From a checkpoint of a small transformer trained on Wikipedia.
Architecture: normalized queries and keys, capped logits.
Each number is 200 + 20 x the weight over its row's rms, rounded and kept within 0 to 999. Layers, rows and columns count from 0. The size before them is the row's rms in percent of the matrix's.

# up: layer 3 MLP up, 1344x224, rms 0.128, rows 785-815, columns 112-223
# down: layer 3 MLP down (transposed), 1344x224, rms 0.0304, rows 785-815, columns 112-223
up785,049,212,194,206,194,222,159,209,201,176,204,145,232,215,190,181,220,174,212,221,190,200,230,185,218,230,199,220,217,235,214,210,169,188,201,222,194,180,191,194,193,192,196,215,177,216,196,170,191,208,229,224,222,180,211,213,220,202,186,220,213,190,244,203,211,199,217,188,173,230,195,191,242,221,225,218,204,177,226,208,218,173,188,196,221,192,206,189,189,192,208,184,196,233,178,229,201,217,201,180,178,194,190,210,211,242,179,185,202,215,204,182,186
down785,047,209,213,214,194,193,227,215,212,178,202,204,216,226,207,197,216,179,244,195,164,196,199,187,182,198,190,196,247,228,189,214,198,179,203,209,189,214,169,220,202,170,211,213,196,219,154,175,224,214,208,209,221,168,176,197,225,190,179,229,191,223,223,191,210,202,171,201,189,201,214,202,198,212,221,206,172,192,230,190,180,191,184,197,182,190,223,196,193,217,239,161,205,190,198,228,185,238,183,186,194,196,211,212,199,191,167,223,209,210,168,187,204
up786,104,208,160,224,196,195,232,184,182,188,212,183,186,185,214,187,194,161,202,186,221,190,222,185,172,207,159,179,209,194,172,196,185,174,176,240,220,219,177,168,211,189,181,217,182,214,188,195,212,206,183,193,217,188,176,183,221,201,213,192,197,194,184,211,213,214,206,197,196,230,155,169,182,204,172,195,215,197,175,202,190,229,220,219,178,196,203,193,208,160,203,173,227,164,189,215,168,178,206,231,204,215,231,193,201,188,204,244,217,193,233,221,166
down786,103,191,197,197,202,189,226,221,212,179,208,203,215,186,182,232,188,177,194,203,175,208,219,193,247,224,178,175,241,175,197,185,191,205,224,209,225,227,160,208,189,233,186,239,154,162,180,215,211,187,229,176,170,192,217,211,189,204,241,208,195,189,205,185,226,213,188,193,172,199,195,180,204,236,222,202,168,198,236,158,187,176,214,185,207,189,181,196,201,195,185,167,207,193,192,196,191,196,158,191,202,210,235,203,185,204,165,197,170,199,226,258,205
up787,115,212,199,171,237,223,207,188,213,204,197,188,234,185,215,221,209,192,212,199,189,191,181,198,206,180,222,190,210,181,220,240,205,220,171,175,185,169,194,181,196,231,132,196,182,201,203,176,239,161,192,200,211,191,178,236,185,186,204,205,216,217,179,187,223,222,197,197,222,210,168,200,196,228,200,191,174,234,190,208,184,202,206,188,198,193,180,204,206,198,187,245,167,195,201,217,203,163,199,201,202,217,210,162,192,212,191,187,195,180,215,241,218
down787,111,201,195,201,207,206,236,177,229,182,228,166,199,186,216,199,182,205,184,202,202,164,178,216,247,191,200,147,199,190,203,215,208,156,218,183,199,227,228,171,202,186,152,173,174,194,223,212,164,176,219,217,209,197,183,207,193,170,218,187,224,214,211,203,209,206,178,219,230,193,187,188,219,180,202,227,206,210,202,172,187,192,169,224,200,248,161,211,169,185,170,213,173,192,195,201,223,216,185,202,191,185,188,192,188,185,220,210,212,197,224,230,180
up788,102,217,244,222,223,225,191,231,219,226,194,211,214,178,194,245,167,188,181,202,188,172,181,191,211,216,208,202,200,224,237,214,234,191,175,232,207,201,202,191,221,205,217,200,150,157,189,190,181,197,199,180,182,167,209,223,211,219,188,194,245,195,192,195,195,171,165,164,223,183,169,205,219,223,193,186,251,185,160,218,206,203,175,168,180,202,188,200,184,238,187,207,204,189,221,189,189,240,200,158,222,201,211,217,181,177,190,207,173,176,206,207,189
down788,099,183,214,234,165,206,217,190,185,199,229,213,200,167,189,207,214,221,196,213,180,196,188,225,192,252,194,197,183,228,190,198,182,191,184,209,201,147,203,195,207,187,208,213,208,151,199,190,211,167,186,187,153,198,154,218,196,190,191,183,186,203,198,195,189,191,198,194,164,228,219,177,215,200,211,229,188,197,177,176,204,195,177,198,206,217,181,205,204,201,171,195,197,181,232,206,233,186,211,204,215,204,226,174,203,227,213,219,199,193,204,196,242
up789,074,190,240,195,223,204,207,220,204,198,189,199,204,227,205,226,168,183,205,228,217,208,211,180,203,231,216,201,183,165,225,187,204,186,226,210,213,189,198,239,237,180,225,188,186,217,193,193,227,223,176,194,212,217,190,198,192,183,208,241,218,205,215,199,225,215,200,228,182,175,197,197,185,215,248,201,200,200,186,203,222,219,192,221,206,193,188,199,241,168,236,203,209,202,206,234,215,236,184,193,179,205,206,169,177,215,196,203,178,236,178,211,211
down789,089,206,237,193,197,183,202,198,182,204,206,212,188,208,199,204,173,188,212,194,200,187,189,188,222,214,204,202,177,187,187,178,222,173,218,205,187,190,182,203,203,170,238,185,213,195,211,195,198,207,204,169,191,198,190,170,223,219,174,214,184,250,209,221,211,207,196,258,194,176,216,162,203,219,233,214,232,229,190,210,209,220,200,205,179,202,180,183,237,176,202,177,215,236,182,183,205,226,196,181,169,237,230,174,163,222,176,202,142,204,174,214,184
up790,061,197,184,207,166,229,203,220,190,191,199,182,188,219,202,235,172,201,190,198,208,226,156,219,186,227,176,212,202,237,166,181,210,215,208,220,212,175,223,166,181,199,181,218,172,193,161,201,210,192,203,206,204,202,188,173,214,209,196,183,209,193,181,211,251,189,209,216,214,230,165,239,179,212,196,254,188,196,197,217,215,173,171,221,234,172,175,204,187,177,195,219,165,181,185,208,193,206,172,201,184,211,254,197,184,208,209,226,206,185,202,225,209
down790,059,209,213,235,176,185,234,206,190,206,217,204,208,181,194,232,201,217,215,206,184,216,194,215,211,231,188,260,189,211,174,220,199,222,200,175,193,197,211,171,163,196,218,218,196,208,199,177,220,187,206,217,193,164,172,167,232,199,194,235,210,173,212,174,210,184,183,197,196,217,173,164,190,198,179,201,243,224,232,208,175,231,219,230,207,187,173,153,214,162,192,198,184,195,190,198,201,160,194,206,197,143,199,217,184,189,213,214,200,188,245,189,206
up791,123,180,214,186,209,214,186,217,206,234,193,214,261,235,223,175,213,187,214,192,197,217,207,193,224,198,219,207,172,186,196,180,244,206,193,229,212,192,212,208,235,204,188,202,203,217,225,172,201,198,163,211,202,196,193,202,200,176,189,166,206,163,185,220,188,181,175,198,197,192,175,235,235,187,208,196,217,198,186,217,203,218,211,223,190,224,196,198,182,189,194,195,209,188,197,181,212,200,210,209,215,178,168,200,180,214,166,171,186,207,246,174,218
down791,148,158,221,198,181,200,201,197,221,219,225,243,173,203,169,214,189,200,198,217,173,211,220,178,206,226,216,214,206,189,205,202,197,189,191,206,217,205,193,204,179,158,219,186,196,177,205,181,215,183,198,231,196,205,186,213,233,208,171,188,237,224,192,196,199,206,253,174,193,193,179,189,165,211,192,192,240,161,210,209,233,222,233,187,213,209,189,193,225,243,192,188,164,179,183,201,182,226,219,203,187,212,175,202,184,223,193,180,173,181,184,167,275
up792,100,212,197,193,199,201,167,236,184,201,210,188,187,212,201,167,200,230,197,227,190,191,195,232,206,202,221,231,164,210,215,217,228,214,208,188,220,258,201,203,171,224,227,223,224,204,209,190,209,226,205,182,164,221,211,198,223,190,202,200,206,212,180,199,201,162,181,233,223,198,174,241,180,197,171,174,207,225,205,192,204,146,169,240,197,195,193,208,210,201,206,212,210,207,200,193,193,233,212,195,225,165,199,228,194,224,207,176,204,235,189,206,153
down792,099,219,176,207,201,229,212,222,185,215,196,211,209,184,177,173,187,214,218,146,201,196,238,226,201,184,228,197,218,208,210,222,205,207,154,175,186,179,185,210,177,217,231,217,187,202,223,200,183,210,217,191,242,213,225,189,181,172,209,186,177,200,207,211,173,209,226,182,218,219,197,199,177,183,215,197,171,217,219,212,169,191,228,200,206,198,232,213,231,165,206,181,239,179,171,220,225,181,181,221,195,219,183,218,182,229,210,206,228,203,223,211,244
up793,111,202,199,198,197,226,169,159,210,179,197,211,233,218,219,215,192,233,225,185,207,205,207,185,199,243,191,241,173,200,199,202,216,180,220,197,172,165,209,199,191,195,207,193,176,188,166,196,184,247,222,216,205,238,198,219,202,209,194,178,197,194,229,193,215,162,205,178,185,200,191,192,209,179,177,214,235,200,181,226,208,173,207,203,160,197,181,184,204,200,183,208,241,225,197,247,188,180,209,160,189,211,231,197,239,198,210,228,175,201,172,222,208
down793,127,209,227,201,223,188,181,182,191,199,203,230,205,185,198,188,213,226,197,219,217,179,201,238,198,232,187,224,192,211,185,217,195,140,207,196,196,178,192,191,172,212,245,205,191,179,186,203,184,215,238,225,199,219,221,204,199,200,164,195,208,169,211,228,179,243,196,181,176,204,205,168,212,185,162,202,166,186,176,213,230,164,188,224,208,200,205,174,180,185,172,216,174,226,180,197,181,163,204,198,201,210,231,200,249,198,185,195,190,188,196,194,208
up794,069,210,209,191,177,159,216,207,194,216,211,219,191,190,199,204,172,198,172,167,209,199,223,217,191,203,200,181,215,165,182,223,194,221,132,210,182,158,199,188,209,204,182,183,230,225,194,199,205,188,195,204,207,209,161,196,202,210,214,176,178,219,173,206,201,198,220,226,211,177,177,226,217,228,209,163,219,219,202,230,198,188,205,206,206,219,223,170,200,174,157,209,223,176,211,211,182,180,205,233,186,220,196,214,190,187,210,190,230,221,180,211,161
down794,070,199,189,191,179,195,185,222,162,197,189,173,190,177,177,210,165,199,188,243,192,227,201,189,209,190,181,196,180,190,185,195,225,176,189,234,204,176,203,183,159,205,189,159,200,194,191,167,217,199,163,228,184,182,227,222,180,209,153,202,188,202,147,219,217,208,224,202,192,197,162,210,210,190,210,185,194,186,185,213,229,210,224,225,200,141,206,184,167,190,208,210,198,227,217,203,165,205,187,191,194,174,176,185,196,203,224,200,218,189,200,244,180
up795,043,155,180,243,223,161,199,206,154,202,209,200,206,221,224,159,181,216,214,209,218,188,229,206,172,203,173,205,164,209,205,203,252,209,200,196,172,210,182,186,208,186,194,220,230,187,197,215,211,174,199,215,186,195,197,162,204,257,197,172,193,183,207,194,238,201,188,220,198,222,156,244,192,186,179,221,203,195,181,219,170,184,234,223,244,217,221,167,202,229,193,218,203,182,169,193,174,197,198,172,171,193,218,207,245,159,189,181,189,191,209,201,221
down795,039,196,208,211,224,184,168,218,209,191,207,181,203,202,251,213,182,187,220,214,184,186,203,201,196,216,222,189,171,209,162,185,214,186,239,173,205,245,202,221,210,166,208,214,204,197,208,194,206,227,222,192,207,201,214,199,205,221,201,194,203,199,161,168,209,221,225,195,220,194,181,226,202,194,191,200,229,205,205,185,189,178,215,236,233,235,166,157,204,243,202,208,208,186,215,219,214,219,221,188,222,159,205,215,181,179,214,174,221,198,218,189,198
up796,114,171,202,194,226,186,167,193,213,176,217,255,190,225,215,184,220,227,240,206,225,218,201,205,168,197,207,201,155,175,200,219,179,183,184,210,197,210,157,213,185,197,153,191,178,190,204,181,178,218,184,171,196,236,210,199,216,151,186,197,196,186,154,217,167,196,203,195,177,202,203,216,222,187,255,212,227,251,223,205,220,188,174,188,166,204,183,213,194,245,218,184,195,204,172,194,192,185,169,173,218,194,183,198,217,217,207,205,192,200,182,231,200
down796,105,177,191,207,209,195,185,181,188,161,212,215,204,175,183,248,214,201,204,175,218,194,186,209,160,227,158,191,226,207,189,196,189,192,191,183,197,185,175,187,192,183,188,216,190,205,200,231,222,145,186,197,183,197,221,205,207,164,204,187,194,224,188,203,179,215,184,202,190,181,211,218,205,225,245,224,227,180,224,198,179,159,208,160,191,203,204,219,194,195,182,189,182,215,192,180,201,180,174,185,203,169,208,206,216,194,180,216,247,193,211,198,147
up797,102,187,176,183,180,224,202,171,224,174,226,154,221,184,224,189,209,220,244,205,201,180,222,191,196,207,179,181,210,181,217,184,189,211,182,221,179,215,197,152,153,166,223,210,220,207,189,215,219,205,207,169,226,226,248,210,210,170,185,203,178,196,207,202,189,193,220,230,236,223,163,163,185,221,191,194,189,224,201,208,214,231,197,194,195,190,207,206,223,183,194,171,173,207,201,207,202,163,184,225,186,214,196,197,207,199,204,256,192,219,200,212,177
down797,097,168,181,188,219,200,190,219,201,195,156,189,215,196,182,187,162,161,196,206,183,199,189,194,176,210,220,208,198,215,199,194,222,201,203,207,210,214,189,220,189,183,189,189,170,217,237,182,199,204,175,208,188,209,158,182,204,180,194,199,166,181,198,198,217,179,207,195,180,178,199,210,195,200,239,214,224,216,214,235,221,175,229,168,229,205,200,195,189,249,228,201,219,203,187,212,168,203,179,218,211,209,184,213,211,215,213,165,232,210,175,183,214
up798,118,202,187,219,178,181,201,235,224,201,147,184,184,199,194,212,230,192,216,149,176,212,217,187,214,229,202,170,249,223,226,205,178,211,184,216,195,204,208,217,209,184,185,211,236,171,191,213,217,188,222,198,197,183,226,202,202,227,206,190,162,233,185,190,197,225,177,242,203,208,183,222,222,214,176,208,208,217,187,202,227,219,229,175,231,162,212,178,227,208,234,210,195,219,202,201,204,202,208,214,247,199,200,196,199,204,165,202,203,199,194,226,179
down798,116,183,248,176,186,226,195,207,225,209,161,187,183,156,202,218,219,217,227,219,202,197,156,182,211,208,194,172,186,215,140,176,222,179,199,221,200,216,200,175,163,171,167,182,213,197,162,197,208,213,232,201,189,210,198,200,198,206,158,208,211,212,181,188,195,233,208,180,175,195,224,205,214,213,147,211,226,191,185,200,218,199,215,225,181,184,209,208,242,205,205,167,148,196,185,208,224,209,195,229,187,178,214,184,193,210,202,242,167,225,182,160,187
up799,113,184,184,191,174,263,206,195,197,171,202,198,220,219,203,200,229,208,189,198,190,188,199,214,218,183,223,200,183,188,183,153,201,212,198,180,169,190,222,200,213,185,199,188,228,196,210,190,184,208,154,176,213,231,242,202,210,198,209,145,200,194,215,151,163,171,202,197,223,228,219,168,205,204,202,221,185,228,209,184,211,217,194,238,178,207,200,208,199,178,208,194,225,212,212,214,209,202,193,201,199,219,176,218,191,199,201,238,219,208,254,168,186
down799,107,193,223,201,165,176,219,207,249,186,201,205,194,172,172,225,177,220,245,241,208,208,236,177,204,198,208,215,180,220,169,220,188,227,206,163,177,174,182,182,213,206,220,194,219,205,216,192,216,207,203,205,209,170,231,221,190,226,195,204,236,241,251,181,178,225,199,186,212,216,193,195,208,209,190,234,233,185,187,199,216,168,233,166,195,187,187,198,202,189,236,199,215,185,180,214,192,203,205,226,210,219,223,218,191,231,199,209,171,186,173,193,243
up800,090,185,189,211,197,214,218,174,195,213,190,245,203,225,196,205,173,224,211,212,219,184,205,191,203,220,155,162,192,225,232,188,221,213,198,180,191,186,187,215,203,228,218,178,178,193,157,207,186,186,208,195,206,227,215,218,227,200,206,224,208,183,206,190,226,208,185,156,193,201,167,215,241,175,219,190,209,235,228,200,200,193,205,175,189,229,188,210,201,201,197,158,198,189,192,177,176,211,215,178,188,211,163,213,215,201,221,220,221,217,175,202,218
down800,084,168,187,217,205,203,201,192,218,162,227,212,234,208,200,195,188,217,192,185,188,185,193,213,191,177,176,183,193,174,194,219,223,243,156,190,197,199,235,190,200,212,204,184,203,175,185,211,174,217,180,187,190,201,181,202,207,208,208,209,185,211,203,208,189,197,199,210,202,217,174,220,220,185,220,226,200,223,188,223,185,212,206,217,199,237,211,200,187,185,212,212,224,213,193,207,205,178,217,202,193,175,168,183,207,193,184,181,216,259,185,166,202
up801,145,219,180,157,181,149,166,224,200,185,204,192,214,201,199,181,215,202,204,209,190,224,178,224,191,230,190,172,186,224,195,197,213,180,231,177,189,195,193,231,202,204,195,198,218,192,190,227,228,173,182,247,194,225,166,208,204,219,225,239,197,166,200,230,226,207,208,205,197,206,204,203,213,204,208,256,176,184,210,213,210,212,202,213,184,191,243,159,188,196,212,160,231,201,178,222,202,192,215,174,219,195,205,197,193,218,201,189,199,205,164,205,206
down801,135,175,183,212,217,170,188,165,198,205,167,198,182,199,195,213,188,211,214,209,218,208,180,187,174,200,197,210,191,194,226,162,234,201,238,187,226,182,190,214,237,208,228,197,207,236,203,214,207,181,199,198,185,211,228,188,217,193,190,192,211,187,184,169,188,188,194,234,210,216,162,209,210,210,190,189,155,211,172,196,158,191,189,206,202,198,230,155,171,224,181,237,228,193,232,200,215,197,208,190,189,205,179,203,203,183,183,190,208,197,203,198,158
up802,080,196,205,198,194,213,215,173,179,219,171,192,224,217,206,174,196,198,229,181,247,180,197,216,197,201,202,205,190,187,221,201,209,208,205,190,214,222,191,186,195,205,225,169,195,218,191,215,212,216,239,209,192,200,232,189,221,217,208,215,229,196,165,206,183,226,198,189,206,193,189,190,200,174,184,196,211,240,232,178,216,232,191,245,222,216,219,241,165,181,182,195,185,173,216,221,184,192,194,170,166,178,190,221,228,223,188,213,227,176,204,214,182
down802,077,211,193,201,193,175,188,165,178,227,189,186,216,221,243,187,227,158,209,214,220,207,179,188,210,210,192,199,185,159,206,193,166,221,188,198,214,225,220,214,199,182,201,198,196,156,219,210,224,196,214,171,228,238,187,185,197,201,173,187,192,219,193,204,208,212,203,175,200,232,204,198,156,188,251,187,216,220,193,177,199,201,230,155,192,216,191,198,219,175,171,186,195,176,229,199,204,191,203,196,189,212,170,170,209,213,206,180,227,180,223,206,196
up803,089,210,194,182,186,191,201,190,223,230,183,190,211,168,229,195,188,187,228,225,211,194,196,224,192,197,177,189,203,230,184,178,190,196,190,203,173,180,207,193,194,182,209,193,193,189,186,210,185,232,211,217,198,185,226,201,203,219,222,215,186,211,196,226,174,186,194,169,206,206,208,205,184,163,190,163,203,211,210,215,242,200,204,210,213,217,235,247,235,151,208,167,180,203,174,244,232,209,195,194,172,218,206,198,177,170,215,179,220,209,198,232,201
down803,082,194,201,226,206,226,204,183,231,242,192,212,194,200,194,179,240,199,185,221,241,209,184,182,186,200,174,240,225,186,180,193,194,198,187,227,223,204,221,190,210,186,234,172,216,192,228,209,177,192,206,232,180,194,201,179,197,209,208,205,183,213,220,200,222,202,165,187,207,181,225,188,198,224,193,161,214,215,201,172,228,215,213,214,187,195,219,193,218,207,191,231,195,213,226,234,206,237,213,190,200,174,167,217,203,194,213,180,221,211,200,197,220
up804,123,190,220,195,205,216,144,198,218,207,180,204,207,183,187,217,212,192,205,207,205,210,192,192,162,209,194,185,216,198,201,218,205,228,141,216,209,187,193,209,183,211,202,216,208,216,188,229,224,210,203,211,212,184,221,168,171,235,231,186,221,197,216,189,196,219,209,212,208,204,194,228,203,187,170,206,264,181,225,186,203,219,158,224,191,200,226,191,227,208,228,220,212,190,188,158,197,172,209,198,183,172,210,202,203,187,214,215,193,186,210,204,170
down804,114,178,193,182,215,214,199,189,235,204,164,207,194,199,217,219,176,161,199,206,235,184,189,206,180,154,195,182,194,199,168,202,200,202,173,164,205,180,210,165,223,194,222,193,198,210,237,194,232,195,197,199,188,198,209,215,161,229,249,229,222,216,210,178,197,235,223,207,187,244,179,218,210,171,194,207,214,170,223,195,183,217,200,239,210,184,161,216,194,180,193,196,185,205,190,201,179,197,197,215,206,187,205,186,200,194,196,173,159,177,178,224,198
up805,097,219,190,218,221,231,177,184,239,187,179,193,201,230,176,208,209,172,185,193,172,197,214,190,211,197,183,223,142,187,242,209,215,215,183,210,187,196,162,182,234,202,201,186,222,218,191,211,174,185,219,209,208,203,164,210,244,170,178,193,214,194,169,206,196,187,187,225,214,215,191,154,202,212,240,185,181,180,190,189,207,198,206,188,198,198,188,194,179,221,196,215,209,193,220,201,206,223,179,212,232,174,200,267,201,179,189,173,214,189,226,199,177
down805,098,222,176,178,254,209,233,196,193,203,188,188,203,224,222,213,199,198,173,163,159,206,196,190,180,195,213,149,158,201,164,200,186,199,193,219,186,203,184,204,225,153,196,210,210,218,205,189,213,214,217,201,214,255,211,181,198,187,214,198,193,178,225,212,248,233,213,186,218,226,207,193,206,220,227,188,203,190,208,188,216,180,182,188,152,210,171,205,187,203,228,188,184,196,199,176,215,224,206,215,189,196,226,216,205,226,181,193,172,177,218,228,195
up806,096,174,164,204,216,209,205,228,196,211,206,188,193,192,172,195,183,205,235,166,211,197,196,165,205,196,193,219,179,231,187,218,200,200,213,150,208,193,193,206,185,194,219,198,164,210,201,197,230,164,221,221,199,229,220,198,170,173,176,185,180,192,176,218,218,226,244,193,206,175,213,194,194,209,180,202,168,219,169,224,182,225,164,204,201,154,208,188,179,197,174,200,224,242,176,185,229,224,180,189,194,209,208,187,199,221,186,203,185,196,131,204,197
down806,099,166,253,208,158,184,205,216,178,211,225,206,187,181,208,194,226,203,202,168,143,183,175,201,195,224,185,185,193,197,215,155,185,166,218,199,204,231,198,224,188,182,209,180,196,178,208,174,166,187,194,181,214,177,156,155,211,205,201,199,196,158,189,199,200,204,203,228,212,193,212,190,177,214,227,173,190,216,199,173,208,200,210,209,193,223,213,228,192,186,170,195,181,190,203,200,241,189,188,200,210,165,237,224,195,194,207,222,213,190,229,236,147
up807,122,198,214,192,198,193,214,191,193,215,202,172,184,197,212,195,185,211,227,185,224,194,219,195,184,198,217,189,161,184,207,155,202,197,194,156,199,168,224,197,224,192,207,188,197,200,181,198,230,224,145,234,169,208,198,214,238,184,254,241,190,188,217,218,199,168,177,186,182,207,206,206,188,195,211,224,157,224,207,198,201,224,153,225,213,231,213,206,203,219,171,211,202,212,188,183,206,193,198,191,200,166,181,176,196,189,206,247,191,193,179,246,196
down807,118,207,204,193,204,199,205,227,199,224,188,214,197,156,180,199,204,161,161,167,219,211,195,180,188,226,179,164,188,193,176,192,200,205,206,190,207,203,224,214,226,148,168,204,201,217,189,179,244,202,179,181,165,230,203,230,205,211,222,178,215,190,193,200,214,215,192,229,166,216,229,209,180,217,201,197,178,160,205,198,153,165,203,247,237,228,183,207,182,207,209,196,201,171,171,213,199,208,197,205,192,169,175,215,186,194,237,205,227,175,170,204,208
up808,109,176,184,150,209,213,181,212,199,227,180,204,209,238,173,212,225,191,235,209,212,200,209,207,198,205,211,202,222,207,189,198,200,180,179,222,198,204,217,202,201,181,172,230,195,217,217,195,227,213,181,198,172,207,168,172,154,229,181,202,186,204,187,194,196,199,174,186,179,213,226,236,216,173,208,195,178,201,179,220,223,201,184,192,188,184,204,227,199,229,185,247,211,236,191,210,162,183,197,167,202,217,180,218,220,220,200,208,214,225,185,196,165
down808,111,237,200,191,219,210,162,207,200,217,211,182,197,180,199,190,234,219,201,240,198,197,175,186,188,191,209,191,187,172,194,180,189,210,216,173,210,214,162,199,183,198,204,195,208,202,150,195,188,173,184,185,203,183,218,179,188,210,222,197,221,228,219,208,221,211,194,201,182,211,228,194,224,190,194,206,185,188,203,213,229,170,210,161,205,196,221,188,200,248,205,186,204,243,185,224,206,181,205,200,207,198,211,198,172,198,219,191,195,173,195,231,182
up809,107,187,185,186,237,212,183,185,206,173,196,204,214,218,243,172,199,176,216,210,223,207,184,193,212,202,220,199,221,195,200,176,246,197,209,190,226,213,202,187,177,198,195,195,161,198,235,210,198,211,210,244,195,179,227,198,232,212,177,176,169,184,241,186,199,223,215,218,197,211,162,211,207,210,205,198,222,210,212,195,153,172,208,174,196,217,191,183,224,217,184,181,184,227,183,200,210,202,198,227,191,221,199,219,210,200,219,251,212,229,224,212,134
down809,110,174,214,216,182,204,185,215,212,193,235,205,213,205,218,167,199,201,188,202,212,196,194,174,211,198,186,166,208,237,207,205,167,193,226,205,212,202,166,205,183,184,194,219,213,230,195,184,207,238,171,201,190,180,180,228,195,202,158,180,209,236,199,214,186,216,182,209,192,219,196,203,247,180,223,187,191,214,257,229,171,202,182,173,179,221,163,195,189,188,205,209,188,195,169,209,240,189,185,248,193,205,202,224,162,170,169,192,185,159,227,207,224
up810,097,193,210,181,202,198,174,236,223,234,190,222,234,237,200,206,207,191,178,181,204,209,197,185,188,196,192,201,211,183,191,186,192,204,186,183,232,228,239,159,175,193,206,198,242,223,196,202,180,211,216,193,181,205,176,141,192,178,222,202,187,211,204,193,180,222,207,218,222,188,211,220,193,212,226,159,198,225,208,200,207,216,190,230,173,188,201,197,178,194,194,192,216,188,182,183,193,201,198,179,170,200,171,199,231,219,188,196,200,180,177,197,204
down810,093,203,214,210,197,220,205,178,213,195,237,208,173,161,210,184,187,210,197,202,194,217,216,218,227,217,216,216,167,186,165,148,203,228,182,169,206,214,179,213,211,240,202,188,224,190,199,178,171,205,203,224,211,216,198,237,198,239,222,219,182,185,233,196,237,177,212,191,211,222,198,181,197,215,195,236,178,213,157,205,242,161,216,185,196,195,197,210,178,202,198,219,227,240,221,250,173,159,206,227,168,212,241,175,204,190,211,222,206,195,211,216,176
up811,094,210,179,222,177,199,183,248,192,228,195,186,217,196,179,208,182,196,203,197,221,205,183,215,176,188,241,202,173,166,228,242,186,181,212,182,202,190,197,202,228,214,210,173,198,172,186,228,168,195,212,192,184,218,193,221,185,221,207,203,211,204,189,206,189,191,180,183,196,184,187,201,194,228,216,186,196,205,224,211,209,203,203,165,206,229,195,186,187,244,186,212,184,197,212,237,223,208,194,173,181,212,238,157,197,187,188,184,217,171,223,212,233
down811,088,168,167,232,207,234,210,214,194,195,194,193,199,211,208,223,196,196,208,184,200,195,190,216,213,173,217,201,204,193,202,205,226,157,190,196,213,214,204,198,194,199,208,207,222,173,202,191,220,185,212,185,208,177,181,212,192,233,210,207,215,202,200,204,203,164,211,221,193,208,231,202,181,194,186,158,192,160,196,213,196,185,214,164,186,218,205,207,169,219,177,185,207,230,201,188,237,188,201,186,239,214,180,169,170,213,184,202,221,182,200,202,181
up812,128,172,214,127,213,202,228,217,223,202,206,208,202,159,197,188,221,198,194,204,165,209,230,205,196,210,224,156,174,209,177,199,222,205,202,183,187,203,218,190,180,205,189,170,214,203,202,157,208,236,182,208,212,198,203,201,204,177,227,198,210,184,196,190,183,233,209,189,177,250,208,210,185,206,223,204,201,229,226,236,195,213,188,226,200,167,197,234,157,222,184,214,186,225,217,203,189,202,216,209,210,181,185,180,194,213,178,220,175,178,212,199,174
down812,129,173,186,190,228,203,183,200,182,212,234,187,186,249,237,188,179,183,201,196,207,179,213,177,193,191,146,206,204,199,237,225,211,160,216,200,217,237,241,200,191,211,202,177,224,188,191,187,222,207,193,183,193,200,217,209,182,228,199,200,165,209,233,236,168,192,192,170,187,213,175,187,176,209,228,182,200,178,203,239,209,206,193,198,217,212,154,178,211,169,211,210,158,223,214,219,183,242,213,212,190,223,179,226,168,233,210,197,183,195,238,195,194
up813,100,192,192,233,194,202,195,188,182,185,180,171,183,184,195,177,192,200,198,222,194,231,191,191,238,230,202,216,207,174,205,203,207,176,193,172,175,182,198,210,203,197,235,201,187,204,203,191,200,180,207,184,204,196,218,199,225,198,187,237,239,204,192,186,129,181,211,169,199,179,164,208,211,186,194,195,204,211,213,208,178,227,222,169,187,223,162,212,200,212,210,154,208,210,221,184,175,226,194,183,179,230,210,216,164,200,202,245,224,193,187,198,177
down813,088,198,210,170,188,186,216,222,194,183,197,178,183,169,184,214,198,255,203,193,193,212,167,201,219,183,221,226,197,238,233,192,169,218,212,166,205,196,218,225,192,186,185,193,210,178,181,219,204,232,192,214,195,179,195,168,170,160,253,188,206,202,207,199,210,226,226,217,215,253,235,227,217,203,169,190,193,189,202,224,180,188,184,197,219,206,197,208,200,200,195,230,212,184,206,185,247,219,207,203,190,205,219,222,189,174,200,224,169,214,197,197,196
up814,097,213,205,209,183,222,191,182,228,167,167,213,211,222,223,179,211,213,197,233,180,229,161,179,205,184,194,182,172,186,233,181,216,233,177,196,185,199,192,190,157,205,171,186,221,171,185,212,174,187,180,204,176,177,189,203,165,225,214,220,195,167,224,170,180,190,210,199,179,190,205,229,210,168,247,195,184,237,188,201,205,195,188,175,261,213,211,201,225,194,217,212,183,227,197,194,200,183,160,196,171,223,217,179,173,198,212,233,252,203,217,222,215
down814,112,195,220,205,199,210,180,177,208,211,197,228,178,215,229,158,242,200,175,228,210,211,192,197,195,191,176,218,155,218,171,201,195,232,169,203,218,147,212,200,187,205,201,200,216,186,210,172,181,206,209,227,220,189,182,206,167,179,217,196,204,219,205,216,168,183,185,181,199,205,217,204,161,212,214,180,197,186,212,172,168,201,207,200,180,202,164,200,195,216,174,209,165,199,183,196,213,198,167,228,205,194,208,167,159,209,216,228,186,199,193,184,231
up815,099,197,220,187,217,191,179,205,215,176,164,207,217,208,189,183,212,222,155,198,218,209,197,177,200,192,211,191,200,202,190,186,204,179,216,195,151,233,208,193,229,180,242,185,209,215,212,209,238,207,205,239,223,182,203,159,201,228,188,184,199,194,203,204,193,206,183,198,214,226,165,169,183,185,206,213,182,208,194,192,221,247,185,265,202,200,207,179,200,182,216,199,164,177,163,207,222,191,183,224,241,167,190,204,198,176,192,191,180,194,161,198,209
down815,097,172,180,204,215,176,197,156,216,174,212,207,220,180,179,167,200,194,192,215,175,179,175,223,202,193,206,186,182,214,164,176,164,209,200,193,238,214,187,212,206,172,221,178,201,208,194,181,220,181,195,224,176,171,206,206,232,198,189,208,188,180,211,173,205,181,229,216,197,194,179,170,233,237,210,191,210,210,195,225,184,192,204,189,249,206,184,222,186,189,176,214,189,225,164,172,196,171,196,204,235,199,193,221,214,152,192,223,208,179,189,201,169